Part of a small language model's weights.
Architecture: LayerNorm before each block, biases, capped logits.
Training: a variant of SOAP for these matrices, 113M tokens, 3440 steps.
Each number is 128 + 32 x the weight over the matrix's rms, rounded and kept within 0 to 255. Layers, rows and columns count from 0. Numbers have three digits each.

# down: layer 6 MLP down (transposed), 384x96, rms 0.278, rows 37-165, columns 48-95
# up: layer 6 MLP up, 384x96, rms 0.251, rows 38-165, columns 48-95
down37:154162133117156137141099146156108163112115092124104094098126146156121104174138125143188116217154116130125148140149096179151078088100135149130136
up38:146123072131142049129100130127142050132108154065156090091116096138083074075168081144156151167114101100150132127162126098202074103124104101073136
down38:119134094105156107130077118150136097220117133123123140122083168066132148108177154161136119155150109114081127152104136098170146127102125101123139
up39:152133099154092102092131137146150161143132122066108179092124124174102101106104095091141158124143072114158092086142120131122094138158093124159059
down39:104144101102123151179099183158149111084154143099121093113062086095087205144092148157110141128113174166076127173143154140154148093146103103167137
up40:142105131134070104116096121086152131091099159139139117159118122193135136100101146150172233109204172156114149125119089103127080118111105111077100
down40:142176128096125176126116183129069128164119149143089149118088192134129134186081137104126081102130072152092141099179081140164125149152150181164108
up41:159175135161091117121143130121117107131107133171127092177137154107096103157102130190147137135168101124072093126063145165136119113154111176121111
down41:120075141122149112164070117111156109095120122045148131161111148164124159235139141072060149145132134162161118112083141154143087106146183118135119
up42:114094119149124136172087107130135083117125103146189128105163077110097109097142168146167113099174172132153124138148132077161085077168091082069088
down42:163126124147070143167103129127117083149171108159134146118117108150090096112155101056132121136153107153138105085107094091103136168072150060141164
up43:127111101129127175135116142068163129127149080118129139143121138192135128085123117136094136122120168106131154161182090143088169130147143110160185
down43:133142129095157135129128140066122129141131202220112161168106022211114126163124120123131103133133136141141105101125102108114131179156150184120158
up44:115176069143129115093128120098101140111116082132137077139125097120159072090180123164103113144141093137163126142167144128151139139124122117103091
down44:193110114089127122125066142186131177171102136129142124132073138093111151182139183142150130141144141105125099085182161074116137085090112130114151
up45:093079073151099135118104149147112138132101121132091113146103132104134137144122123132185107100194129111094158129146097160122095122159137109108116
down45:070124079140116140136113121116154143087113128101131125133148134111146149191133157106142097087125129153127132078179105152115077140138119140125078
up46:156095132149139152109151140163160093106178140150074150154083090154086148075086137139136141082082123152170150100158133103159196130145151160139087
down46:157131183118145128167066142135122181133170129148148103148123113103177148152134132141157192073148165124163112061206141151131115150109107104112088
up47:109088135091113144149122119112127138085164082069100164089091170152146080112193159109128117163111117113089111090140121082128174080149159123122078
down47:105149074140144126121125138177090140137140127124133158115156106137100141152186101206096153173139160208121056140200119185096094070097104073050190
up48:147075138099114217165124097135099093119112087102174111127155126112152112138195120130125072145118092136114147105107154108145114080058093105128128
down48:139182117137130066102117093096136207115085136152183133160100154125099050132092158181132122058179089123029151127096171112127076134177131088155184
up49:082116135086087151175150100124137140208166132090127160095112179098133081143141080063149177134072126127159100132158130112083138101145137143157133
down49:125080194136128105116130100093144071093168126143126127108152092186153094108138108122142139143130183096108150138102132130159127118141169154125153
up50:101134139088124125128101068045083166113135055144159124096150143176122111102130164174142147133099145127159199186115108130183080100106147087094083
down50:158170144183164114119113097132125151114126156143139101212129146097167126066147192146117097071107187094138197087136123169131174143111147133171142
up51:113132141118090118110140154101145185174149114092113159161160118173091108064183178130143169068112108071136155071151184144077172181146117120168197
down51:144145097149135152124150128128173141138098119150131127183185101127043146162052132149141114115129179103043159056119086124060183128137129146158094
up52:139131128134136151137140109099104098104120098114086125115058142077099094045089141089163127108074101127115171113149141109116058104133139113096128
down52:071120131063158077146128091101089099116173080066151143115121075180148099149070168127106103157144134131120122128140171121124107189147097131111194
up53:083128152169112068095086116142173146085218099129154120139174142158145105099127083101084201132104115175150124135179039170150102158166158181135156
down53:122073171123075087115099140059093179167074079119115097176148155088163108171180052132110138108182106116136148166116111150217107138142079151124167
up54:167143093131110136037114088135054136155144131175115102110130114120157104099167140120144144106072162094101122105138157141078111057113073099087136
down54:126107137095129117144195114084101139146098095119163159120164107111143173045140169131119127124077107145125124161175127151134114140081150090148107
up55:182171121150141129110140138200190081050132127160167088178095157164111151162161177105161141135129123139126118108141091131135153123115130090141147
down55:182054136107148108100141116119164147143119155149105181137116123059085127131179072109136130105140140135116124086111085118103177135110099154134072
up56:177093088156125150070098117125092148100119148097130065186154084119128041111140115083105130083145111142104100180082153116129129152130133128168181
down56:186113110171203121117094102124200081107112152155085120135094079197107111159166080079125176123108125150125075144086133104155132145131156152118160
up57:121084148134100108169128134085094098167102084079138081064086064122067125130203094121199137088072154117120172116143149081149132141152118093115130
down57:142117159222062158112171125135103095172085147171115097134117095131195119135150129142158057138124169107175127101104181089138174134089082117112134
up58:114102079094158149126119132140061085171182101085074138095082181167139121114129058121098084118110134062152106076119167181127176136146121093141142
down58:095162166134148108192149138124152132099120173129140079083126093083097138177058142090140138093140129152134116158128119025108121139141147116120097
up59:144121196135067080166059131165080109119124101156179118090144200100151113170160133143135085183142063157079081130132088071136112133152182148073148
down59:135111170181186091121149106124066182128124132117129128139149078128180181095164078086144124098133135136138096121154108119123104120065157144121120
up60:131094128130128203104067089119112176135130069094145143094147125090123102129129173123115110137158132204112127095165099111167133109143171106136160
down60:133108102137109128142127139094106131155171118075120099099110058134189155087090133103121151063153102127143121123130078143154070135155164146136136
up61:056134139166188154088065077153094168088200090131100104206087140163045106125149122168110193154145102058152136121040079079127073155021122103141090
down61:102165175090162172167112187126094051133136151039072065189173194186077151000138121222114149081149128038131174185111142106152056140090094090099155
up62:126142100100174106094109151098128201134173094153145125037102190141142166123051131185073118110135096137125101154163081174145110125134100099067119
down62:139092185124164074106113132177120131108152114132156132169114138163149158128045111192101146148185110140157126112105151094167161115081129121106118
up63:127172146105150179128178152133167134107082133175129141171091161102100133176156125109099167113160139139115136125150175077124141115112095092171119
down63:126130129133137144130174133119127129141129161091123126114093170115152128158166188113156111163151162123095104154091080149094137134119075190113130
up64:089189151128177160121067135105076100189143090139084087159105136135160174115115103093102148113130165213137082129087084179123093097095150136124156
down64:078130127186121173124089012141068139105104106093090063144197125100142154095153096109170145084089171153028133144061136187133088107149131174175105
up65:119106109175087134118120103095137119160089060144198205126125103147104098117105109120212093168187125103120172113117114163069073097172167155146109
down65:128085105134146069140138092145097088053062119136131091124114137142141172110168065118153118094072125183095076141127114172097131171170091083074110
up66:148201132058124071113122135154150120142155025152188157098084113136126098141083088156106116123105085181101154126132096124083108126095076151121105
down66:136160162144054160100133133133103042111080092135186178091123052146111107112185091106084175109126112150139072104166151133159151110136130105189103
up67:067109145099138115102134138193154177152127120095119157094110129164120151143119091116136129147139121110094115123148107154153084123153137109095184
down67:086113101114072114172108141095144182114090125183122136112155139137099099186153091119122112097172073125105117151122163143186141172128136161104185
up68:140080100138176103114146104095157085151153131133162090150131069149122098136098130110071125094172046142112127137117122068152164115070143174115088
down68:120096118122129148091120094111148097154136100068089083104090116093131232174082092183153094092133108059084150103190093157174158173119184125108172
up69:094157077110147122132104110093129172086140110215139145147108123123109162109141143178148158153129173070079108124148169128130080127109124054172145
down69:125102082120116150142098147120092155115143121177108090144134148154081161132119105151158117087099114134136122114179113115099091128164135066139164
up70:145162150184118111112124142166104083165133104187140116140182105137166106097128127137175158197135166163148129056160122116106115115118159187100144
down70:127154122106139144127083111085180136126083119109175149089117155114116122178135156134128071081140095121131128118148085113139106130147184140089072
up71:108100121120172099140171208154129117165109123079126137080092102202158088118085178157121156114203114124126151086156135136142079084135104114085084
down71:092113128101116096131118054141109101217158084097143120121090061130164076121121109123116102112141151073113186141121150119202137143125086169163122
up72:082111120100117199075103082088085185135182102154182179094143155085171106171099129129124097155098140144091117155138128130135096103126127130141091
down72:066150080139116133113087142139129149154104121128169185140130177141149140163166158132142119096096140134100134082102083103107164099123124125107117
up73:076110118138064065114157111100157117098122080128134193096136131117149118097143113156115148147191140107094136142125127072082150131118145116069069
down73:137145105091118136112069073115105091118147126110122112172046195148080143170124164134104185077175162126142085162136147060122168133106125121120082
up74:171093167087067158153107146107102112121123116130125156092113182161113132104155099101115147139142094187091102116131074154054151157118179141152136
down74:208138134128079140136073115138116140141167122142175156110130163126116139153123074113084127106029164149142077097155089127148099113114129145110150
up75:124069155092158123122149148095181167107086072178121123106094140141065085142088115069132117147162089109133091192188192115190091130122135096133127
down75:157146133094144119165072157079131161151135159111093146131184102075123098056135073070118162049120142122132118124171133178157171121153089137130127
up76:118109161103104163107089153089161144121117129058077131127166096097097100091134132189063153128132081162079097158104149128154102082169166076081113
down76:182144087147165122168092143151154131094153152054124139093165110175086084150167168156124141107131053100134140127173131104097100122117128130152138
up77:092075115117158143149088170101140110125156107113115125157143159153066148114100132148118116196110099118098173162190160142165114136092125107134187
down77:101134158110160081143067144180112096083144140117136134132121151140093172162149110077121156089090113109107091135121130101208127161161043062103139
up78:170165180146100116097146113173116110122157142119143127095171187111120109146123115171120129153103168142132106104175075177163068147066072162083142
down78:115148082121131165141108110119170135114104130117124074110083118141107144179075116108158121104103120165139135086126146120099114110102141131172168
up79:122118151106143111152154122142167164118099079119134182128129120136071127124119137098090165085108156100120120142211138193149102107085138122110140
down79:154105155119126108109122142161133140142151025086064168126164110186158124146121180121096135103151170103124117133144155182147121141108179096127144
up80:108153169126104077170128141167100209110107107146146154098077132132133156141146147118160083152187103111105067132172085111143200120102184062136148
down80:013112136116129119138165166184098132002221128136073107109113120112103165143198156096133157152154082130124100091130095156013101121053104123108144
up81:071159063152109174101088115150167121148130174125103131148146098143108100114121120089208168095131170087180119166121139115141124123122098158145124
down81:142116101138135183141161124093110126132105098120181156127113127121146102123166137140120168179156167141110138121071125131185151047113088100135128
up82:140118144178121119127143149161126177124081137153114148136171163118138093109149114115107123115094099132160175087123158135148095123102161076077116
down82:143158130118088108176145132105125116160183114111138091151092050133097171156124152165115156133132112128149080116149105179125131175120120190095188
up83:167157092078107156138044117134067072107154038142109126103079137113135110150130150078147119107127122159149117104112138150120137118154087144111138
down83:111166124089032161091146132100134118109162096096113096050175066122147109181123104153090163134114085164131104135126059156113138143107092091140087
up84:122096100191099175014141137107103170186125128136111124103083129089114111129131106126121137126149148142118101130124149101151142152140159159159102
down84:150136120100101101165089136164177119192120149121081129098146104111097209120117114135158098185118135138140132115147140150142092104125137158091095
up85:126137144101127142140117154100100127116143095163107137099150142140109091147114141137110191183145104180089124167140138150121095075172122158083123
down85:149158096096148115177147147136144122097118149111113089123141159096110159149112102074157088172106132118139082085114136110162158126089171135132161
up86:128149057075125111075050123121167120098069122150138101184130116154175147130136145118155192157194090115112047067129153180148116184047152066135154
down86:198090093134141146176170139139130082173158103142115166133121184110165109150080109123147170099203123109170086176121140083089138106169081123148119
up87:138088112132176162149128170097155099155097110106112094084131173166113108129165083115118141074126148132103090175131103142170117133093145075164109
down87:151155126086119097090127094111105172124161157139130161144128092150123143157128125132119060112152118144168084104116170098118143174134104179108110
up88:107151166089170095129161138122234116096104130136138129133176139124101136159173111110100148139098141097140133121157126171124059098119185124143113
down88:147165069089131117081077147115092103150166115112084110091106181085149117119147111125118094116100177133084115153106124118102179146145150124162115
up89:107131096176099122130154144100104176091107102133133145100134127081082121137087082111146060073126089124104125148106160115134137138136116123126177
down89:135130093117165179162155107104134085123127121093130139148182074109123131148114092156157133107173106095131104135093141107111114174100146182153201
up90:094118154088139191084135165092103111085099156078110136061087201157137095135114075108137133156132143125100117079139140114188103141090089133093145
down90:163145118104118164103132105161147132134131113135100106154137076182140158113081127146128147170159146149098232179101092128147150162132118169150124
up91:073112189024110094160117107240092137171125086126189068079123165140142069114134094122136132201160099120183149112129133165122096143027103171103092
down91:126104157119171211159067089142055117125165138143128074131150167153152151203150078086122136159200121128107175145034156052078083213088104138088107
up92:169112112111101062098128122134095134159097184149197107121083111117156077140146123110096163106087110164125130150183124153102148128128197088091110
down92:122124092157138130146153200125136147134147158136152141084156112092157167076097185145150140114151089161145146080181119122137079202151098106131139
up93:163076111137097138158112119141143097162080099105133160138095071140151106049109106152133195200096107150141070138160078168091133113173114187145068
down93:098118156089079138129166123162083106117119159174159104117179187144155138118123161159187134183099106174127162124106093091088107177145048154102120
up94:176137151185080117143107206159150130173131144117195087171116097191165129133171169138097168063161112098098095164115149177170132136098138126123147
down94:130086169102161149137175121093135118189194133171120187090113094127133149113136131122170156170118112220180184084124139153165168170140106179154110
up95:140130150104141194129105129137073130123139140143197131147186054172079107137129118121126135151140145094087070143112134105134150079099088173127129
down95:121139102135157117162112096144173135086137134127154119122148102124139122129143148156108131202174153106135089107120087145129170162104149096141116
up96:115134142091156158110114129098192166101123136081156126159122180095112107114163129088108147123168147138154086145132100163135093150151146084137122
down96:151173127139157175066082064135163142135140114150150076164122128148152093125130169079137154089135161098100175091159085109180120150125157188064135
up97:101115119086111095063093133119138132135062123131094174087131115100060127087098114183181191205120136124107116110154161146186116177179120076124107
down97:135155100158099124151078159118152182140186117102075118153133129119142043138103114101161088147107069110084134076179118129118119151135043151163157
up98:137152071128108111148126151103161118114127117127136051180108130019089056102155072054090147126155129104125144104137173078134089139068141149147123
down98:141194123088114175136134104106177157132130167154106124148201139134187089185130155088151087063196125116138160159108107122112137117162154091135122
up99:108116124168137164153148136136172140110162171153180096140176093138121097106134101075147125090151088102167117128173153133092104059100154080115120
down99:122156096183169135167119046099168100112158119126107175095135095105085120119114205143148071169160126130169115145146105164100124109161100133134115
up100:123150161129102105067158107179181144148110116188141100113100115126160122103144169105094119118128124094176177170111112171152122112098163165149094
down100:182145140115164086102108145140124139115105089146104122123165107144152145088137163102111120093099152135104151130126099114176132143113090156086138
up101:132157096095130108150063150138170093120114137111105157129127174131127146123158082149122134089138151105118123132162168178103084090096140104171129
down101:142100090124103250122143171095125113139080127135086131097153105148170130103179141129092093126117137164067145173101113111165150180174143193162126
up102:088185178192143121101132094136128159099109113152146137141108147131133120135161117163127203077087136120136133121154084149109125067157130115095138
down102:160185143109156155152122105105107176144145129118101088134170091132186159163157113085141091091179131134136098147105135110129117129160160152083136
up103:171111151134093153127141114112190120187119120120138092141120133099124142099132095159153198152096067088160112165119175084130148149131095139113122
down103:142161171097138116169085062114127103083166110090109144099135076070116124119136170076076097134113134078170157175199168127142134131111145114157140
up104:114128134150116150097104156164106142100131143108124091134096154140126062120088135110131159234140128103078132098107112132111109102134140141159118
down104:130169186138121162109074086134091118159144103161130134079154148118139159146121138126094154079116136093118143118155151218129174134082133134118185
up105:088148108154115181047124088070072145130195121206127143096088114205087095143094134060149044081120141140117134127115146070130177131102067104131082
down105:135163137062096119116146123107140142093104164129114082106141123118138091175142131149117164255143094097208088122106123115105158146139115123118144
up106:115095190104112100172142101101158222068134091157206199105142164118074132121166085158177185142133053097108105108098149150096096187155142105049156
down106:145140140115186191177138070087143140111105100152157066147165083132074179144195114124140155073148036132061150132124166098144101177118174137095152
up107:112157120083140149087151134162128217154164143146112099149094125142052107155103093181161158161161102145159141093135117117156112150167140124087148
down107:197138132164116085135095103144118144127165102150067137087147092098124117112113117126103123040086158173088122147087095128163123115135158101075118
up108:078117163167134128109180162125134223149078160147204117164118062135096132112098128162131152120132120092162137070174095075118148102128121093091107
down108:183084103114096140117168184156185118131158129156111087139128167120132160129163033104129130154123162118188111084124180076105154168109097063141081
up109:119155106205159107086112142104092110123065150127160072130139138096154102133109136140070161107110119081120192098097131098117134143042126104139141
down109:105143067133137063122074174115101199122143109110148129129141141204149174132128161101106180122161113145108150114187106120110132140110092136113132
up110:081122164133075175149137165106155186189100115093194102120130147064104122155126087118158185152100075147140143141114135172121114126134118108111096
down110:109123169116110119105077151151093101114110123133115102130114133183137126104110137146081110030089133144118111127197118112118152122131162131160137
up111:157089112116136165116082110114144159087134110159124144062090140160110115098094090123146112208103095122134097116183077127138155121152096128113153
down111:160124082110101126110082086154152126141122167109137106185129132141184089113158118173142122167133166096139164162143163167121126122153138124170086
up112:129127169127088114118122159112071113145158086058160110164132099178132094106073118197087195144166120163117128115145096115101075091136099141135154
down112:090093171129099100145070145179128204153064120194109141201106126139099107156118076119120165144136081205129090077166097112118121123108100132063149
up113:100137124171082134141133130111125152075141055135120115030085135175104094167200060097134122127091075113156139101152057175153132159105132130118152
down113:121150131197022132146140096126111088153129146187139082100097146102155087147101137156169089086200111156135136093074143128148125054161081094135145
up114:120142099128088128156111128031096114134113117131143091155080119146135111148166142088109157123119111139103159133103132128139130111096177141186117
down114:141104145152157119123131141102135159122131141083151173146139148117136111122136141160076114083134096161156193109084142170132128172123148102112159
up115:161127128164076172142138161116088140201121136107121112131153104136101157102116121088063165177085102113089101156090050168110123101103129180130087
down115:087108106189121098098153095122145084093102166121116166133128151156096133138133130146089118052085143087126169102192183156114112120188158127119154
up116:109105142127181152116148189119122169152133116144157147152104102079125085084085146121159123134077187088118103120129173141170134073085197074134078
down116:131203112158119151134058055118121151084139177168158129144088118133093116193095117110152166126147151140171131073080161152165109088140094117092141
up117:121132106139128112128107129121129169151156098143170054162144162159147116169096124142164151106123143137133113109106186118076119132037123102129173
down117:093129162123133096085121151131126096144109141133084082116140131155126133043150091133117072093113142165091153144197108113099084159115076151099169
up118:185106137132113111147144143151113176168134091103136100181188121149120096090145156148135139185100132116056116113115138152099158125065112124155089
down118:115142073121196101083054099166159086097062118162114104171167055158122113133132083113139073079080205130126149154137100109126135117102148167166070
up119:083085129159162130148159079132122137180099103074128124111122112121154056115138189153132132068119146103114112131171104071128188079112161077120077
down119:089117129101155172127087072108126171124125118161115088181147119185091123167120138133115127093104110142144129135156137117145105114157177110136062
up120:119116103120081121127089177171145154162122097128124131152124120095123131117118126112145148152060153138074151154138173059177089116117134135159163
down120:089108156142150147131116101129116115113137122123155122124092140146145108127088131101154094112147140090134160145144152122096122138149079125174056
up121:106095109084101137132100123108117103171140056135095115147075130097115092126139131183098116164137100196128101134132149098186099138144127130115097
down121:212121157128127149046129071110100118165038152154055173161090079183104085127100191138026081139128166106111182161129118082148168070123170138175166
up122:087098079117106121115055067131153116100166125191140116146098086165109139143158188096105180111112097107110154152090083117079102133214170131179121
down122:143144047095180109126039125157112125156116078179090130182108091142142147178150183126105129192158094084115135109170150123099087216119143118114170
up123:103159126140120081110157155056104143117126134140113110174113127123137130143160075160138150139146127064117136083188147113093065114140146130136117
down123:161113143115118134172194060111144123096163129145140126123133129094159108142163137109086147097125072120090141106144129163077151161106183172171135
up124:071125099152142135123075092196141172134143177171147120117109120160078141066089149158125109131142139139147141169103139076117089078075063119136104
down124:090109163137198183111046165151090126089116144141217188138129137104118185095161106168152113141158190142162156156209144132154139112120165152131119
up125:105084173162135104177130110143112088123133140126153133046099155160099099121113176061119104121151096167109143107176135148130129061174159116145110
down125:181103108121100179197117161112107148148179112134036100173105111083135155110049152169132185160107108096207098148110172087127165127157097144147123
up126:145101097096139108100117143118109168182137098159084106074115114171102132178146121110187126172135096071130117171133094105084103075123105118068134
down126:129142152136164112162093126119126154152118143113144114127133098125112126216116129084115111205144149170166128106127135115150149131134124150131117
up127:100141130105124142143148209148090134143120143167155099114083111160185096081113183096127103113105119150119158075158137162151138101161108150162114
down127:050104064131074071115140158143110085154172082117170103117084107158110111091131109159113180134096079157158101136170166110137148134122157064131091
up128:138152127135117149057125182186086114108150113171132112120055087076107091098110121099151165186120193144122126112146211167105125140109106119100101
down128:141108165110112142146150116127169131115084125146163156132168162095147157179091083091114145146178169156159146169110142141113148102146138125135153
up129:128108145173155121128097137127130103145085122142106138079130100140116160156125111100141140103172078109137111136137115132127112114168171161100102
down129:086185101113141116172123137175152109082152123088133121150105131111106143146120137105175156094127141137133130134115119065119130087135181133129213
up130:153111101072145118149096157177141101083148075117190149149113162145112143135130097037135098144150037100130103100151061152168096143072174174124112
down130:083112158105085148061180131141100123134155135160132122121134160131148128096185087082111184135123163115137112133152130148088036132176114102058082
up131:045102139151157174143103133058113123162134141153180193115164113122114105111160148156141126157116146135072121107139147073163113137116142136085146
down131:090159125150130116161169116144163101149118106106168151091150096124165125101130103117127162127100136199168154145109081055113184118186208109135154
up132:123124097096109076070118142128120089112094133103105079125122150106121165109096089066151121168088151141120117085122103137163120130108154143126099
down132:124096157087167108126129125151140105158165130144131127125137142154114080110135151165121144153104131165087076153116113128151149142141121156082110
up133:055091076089131155132182155104167118134054160198119132147104026117150110101113143083092119104126095142111109096157098085133125177081199129086140
down133:058142114108131137135109200128141087148090115134077121216129142162144130122152158151144128130138143148139134085140091081140109148122174080093163
up134:141108136166105128072104192119170145158101154108138058103103125151122154128095154111122146108132101093136069116151144145136147153189184149145137
down134:172128154182121133073070150105151132131107193077094120154198110096156039110133206185133154048139144115150158148151148129159108161095135167130114
up135:097117164075121147109146147157091073113172095157155084166134134092120138124153117133180092118098165121137088109161144136211076090117131073117145
down135:173167083080132134110131058124208136115244140187130196082098103115103145157090122138158056122132130121138157127174121112133109154123104127142135
up136:161129151110053145122119117166107145146141119213162120086129136131198190118091103085172138086103144100138130086119083083155072129201135140111158
down136:127147165171108146134111100148098130131160096184150111127163133114113123083170150160139141086119155169081159197166143101152110108192136142164215
up137:139097082101120133133104143037115152131187089068164155118091092114111143096127097199202225108156141112156136148143133148157118160060161041072126
down137:116101089063153084151136119111123095139151110065175166129110126046156174051179098059198167064144147108133120157108187192155121175120059048103076
up138:118122138182162184091128180103136034141145112122066144086130189177149114075106102111175125141146169135129137108116107142109177151084122122115109
down138:129127106116143090100083098154121146040130162180183138106124129138120118187157141140105153083149117110092135126205122124087034162205171172130190
up139:127160140148095056104100137104129131148122155161133132138102178150090121073096117101102156137120141169147104117162215189059103123172076094100098
down139:094154106048123063140154114164171130130144173171137106136142153124118108082196167120121088126122152155118095103131123151159118134144076118101120
up140:111116135073134128062120160086101133144134139096112135168095164107103192125125103110088090125144118104161138067133178099143220125138163128108164
down140:177135120154153109166181161179208137183101076177105065141134126180177079142127129183202139156112125170125175223168071142123075166084085072115153
up141:141099098078150118165066142058136144097158123098165106153109091110089141084095122086080146116064137126111207100119104112076119078178147118072074
down141:148137164123102102115125117112062146114110163121128127141163141185190137160116085121095112128100167164057103147115149139108117134071104110196150
up142:122132096142113107069124128107129102115106114163072103127156152162097097173127123136145059101134138110110101084107081134122060115120120110044124
down142:125132168088132131160086101134188134137130134129179160160135098107075142097148167139094180120123104142071172110100135135165137094143131077119140
up143:104124178074135151134070168071138094108118114140114144150126151139095155136127112135126164146131140159090151162151038151114178112103203140122098
down143:169132139176111130097168160108124116134140134128082120172142110119105140140115195153153164142128126103111159129115081164105111146195081153064083
up144:153092139071117176146105146164154094073133104110164144188134132150098102098101099146146077104158100101104077118104135112138103132124133062067203
down144:121158083147175154108151083093136132143077147084146127072152154161164169157087174064164166136171086182063138145147080161135190100082151153087188
up145:153133101136124138122069128223173141132092125136103139102096110124175066111098053100185107142159135169096132083072090141141119124111073089130152
down145:169139084159119111129113149132101175139170110112121150141091115128095117130141183132116154244154118141130143123094112118188084173144151144126082
up146:173130167099164142112139129143144161128214055117104172113178122138134103139010109132126144181094185186139100065145040181109167070129098167121108
down146:126080106135127157117113107131130124108019175085163146127120117063113158195163048159149113182105160126131117173155159124143057204103110144126136
up147:132095136156139124102209196106116206129114136130124147168110088171078113098172152104165127083142092123091115127158104116132094143145122119123184
down147:155119154150151153136228131137087126100134080134146154116158131089139070138135161167118071077084123130137096126097149161119103085153163098203121
up148:126166140138106172116119134188170088149096134167108097158131182127080116083166117099137110156098182164107174164112125088115122066150106097126124
down148:151170141130089133055104139110144174135142108168123146130111125160126090152139144112133122096152124122138161092095150117109109129145108089178144
up149:149178131157136147116129130075126073151101209111135150077042172120140100154139121164166148166109097171097148125133150162173155118069137127088093
down149:136085099122163064128088100141122101105106170131132120143084109159083148140114116159155129087087157133113151141108118087055100118124171153113188
up150:129095132144105152100105188101140140167056090166118137084090128144115131103194121107083149085105159144120143147090073169112145107106080083135086
down150:149166131163175153106099135112098169092086097158151158145134144124144177079163036150134166083104111154180102141179137118143170101108157104119108
up151:130149073158165130157137119123159151142162106132151100106120123125095140098136145056205121217178086147118085157145182125134140072133123139126095
down151:063182151137148128179088068042127108191084111113133162118139106163126176082108163101087183065125167118163136121120109133182142116151123140080129
up152:112141145090117144112121119105156143097121139151124179165124096086110100146085064111154183107099069167084159181131166114125121107116082086160068
down152:178097108116157128115128162114069154106150172129170146126140127122099144085154137160062155108080121126185142059181109124125107133146155156167135
up153:093129112141120095066164158139125157086132128149102151184109108121122142108100106112089112115111123147091162121111097121095146130100131160138152
down153:101149091088111161102094103115136136123107132115118172126126178065100187075166125137098122094175131113105157137123144163078148171103141074096095
up154:122153171152144119115100137107144146119115123164102146114119168123137147159164114038125126140054150075153108081108122130094134111120136052133177
down154:132170082133109118131100129160153114138103108169093116138092144122126145170153094102115088094146137149167133154124143141171145138128120172101172
up155:132130122136126165085166118112129115105122124167180128143155101173121044152136084110152097157081145099111125186140141135112186107106085155122207
down155:102127100084143077130131179157082132139144128101144146109164166191122132145118146211150135139166178146098106152151145104113068136140104124149180
up156:098033075131140152133112086141097057108076164125161143123105137131138089102192100074172118089122114118172158146085149128124137101132135110078107
down156:147118157131103163115074172153099126121163118155115175198168095134103093062147140129113103113105118120126095115120114066176141103119104097117165
up157:126101116114147159171150199092159111146141146132124111099079091159132121086117131121153116143102113150163114069157089137106113157155072152128100
down157:165101153139125141117142162149123137076055058181087139119139117122121120110174101122145122162143159158136173125143135114161137176081105147153144
up158:145171104135147169090116155122148095189107159145145150104127205125059155186127131142113155138139124055095155096093088197134143130144085126153086
down158:193074130109099127137112098176102108104153069147101120136147065126122138155096126160181103201179084166117100176109119121130116107096149099085102
up159:126076119139159170103150115157139133143181108108175114090156132133155121091079184125154065138140150115169124128119124140126157098093078101093126
down159:082143161127157121185132153114100136175161175119130070114146165173154119143136130098137115120129102116122112134086041111110115116106100157133112
up160:147167104136073128091135163087164144101093112159128188145161103121071140049136109112208165141084089069083105136152103083099172128175104046077164
down160:162172120172166119052120164117149128106146116113102233206135057090105119084106126146152144106104119145117105107138120142078159132180132114162156
up161:192109075171128143114142163093134114101102117133060112146120135161162145129163036121111170131050086141112046148117101080093119081146085122155093
down161:170112107103134097116130139208146119120095136129112047160081147089123111082089172146126167073119145164131082168089157175131147184138121081067093
up162:075144126118104169099135127108131136119118142104147089110095096138191161166123121154170136063099124130106110147151094067109147092128138120131172
down162:125095134117138112122222141133116155100141145093102146104159131073080137152125101149124182139106126133151132154114095101144054197146134146206085
up163:116151176107093077127136165137127120208180150111106166201168179106165087122141177168151158105140146144078110117126131118126074152147118096136181
down163:072130111125177137123075108104173145158121147087152136105113081127156122154148118109086138150131163113167101158128167102121081115134125138126097
up164:122195137145097063104136126091131165073080044111158116106116132146150194080050084141145084170109117190088174123141096209069120128089110127106122
down164:187155127062159157143117141106117110177141155103142129132134076081152099086127135127167112129052166053186094045060098140132227141115140138148100
up165:134091138081116122117122080154169184176158129147102102129112141162159145087156156198175088140057071025172086132075125080149118118100169063124155
down165:123133140062108179136229184136159132128141187094130123080163115117142179095096138097117150088061096134119108098085113112131108105127150174157132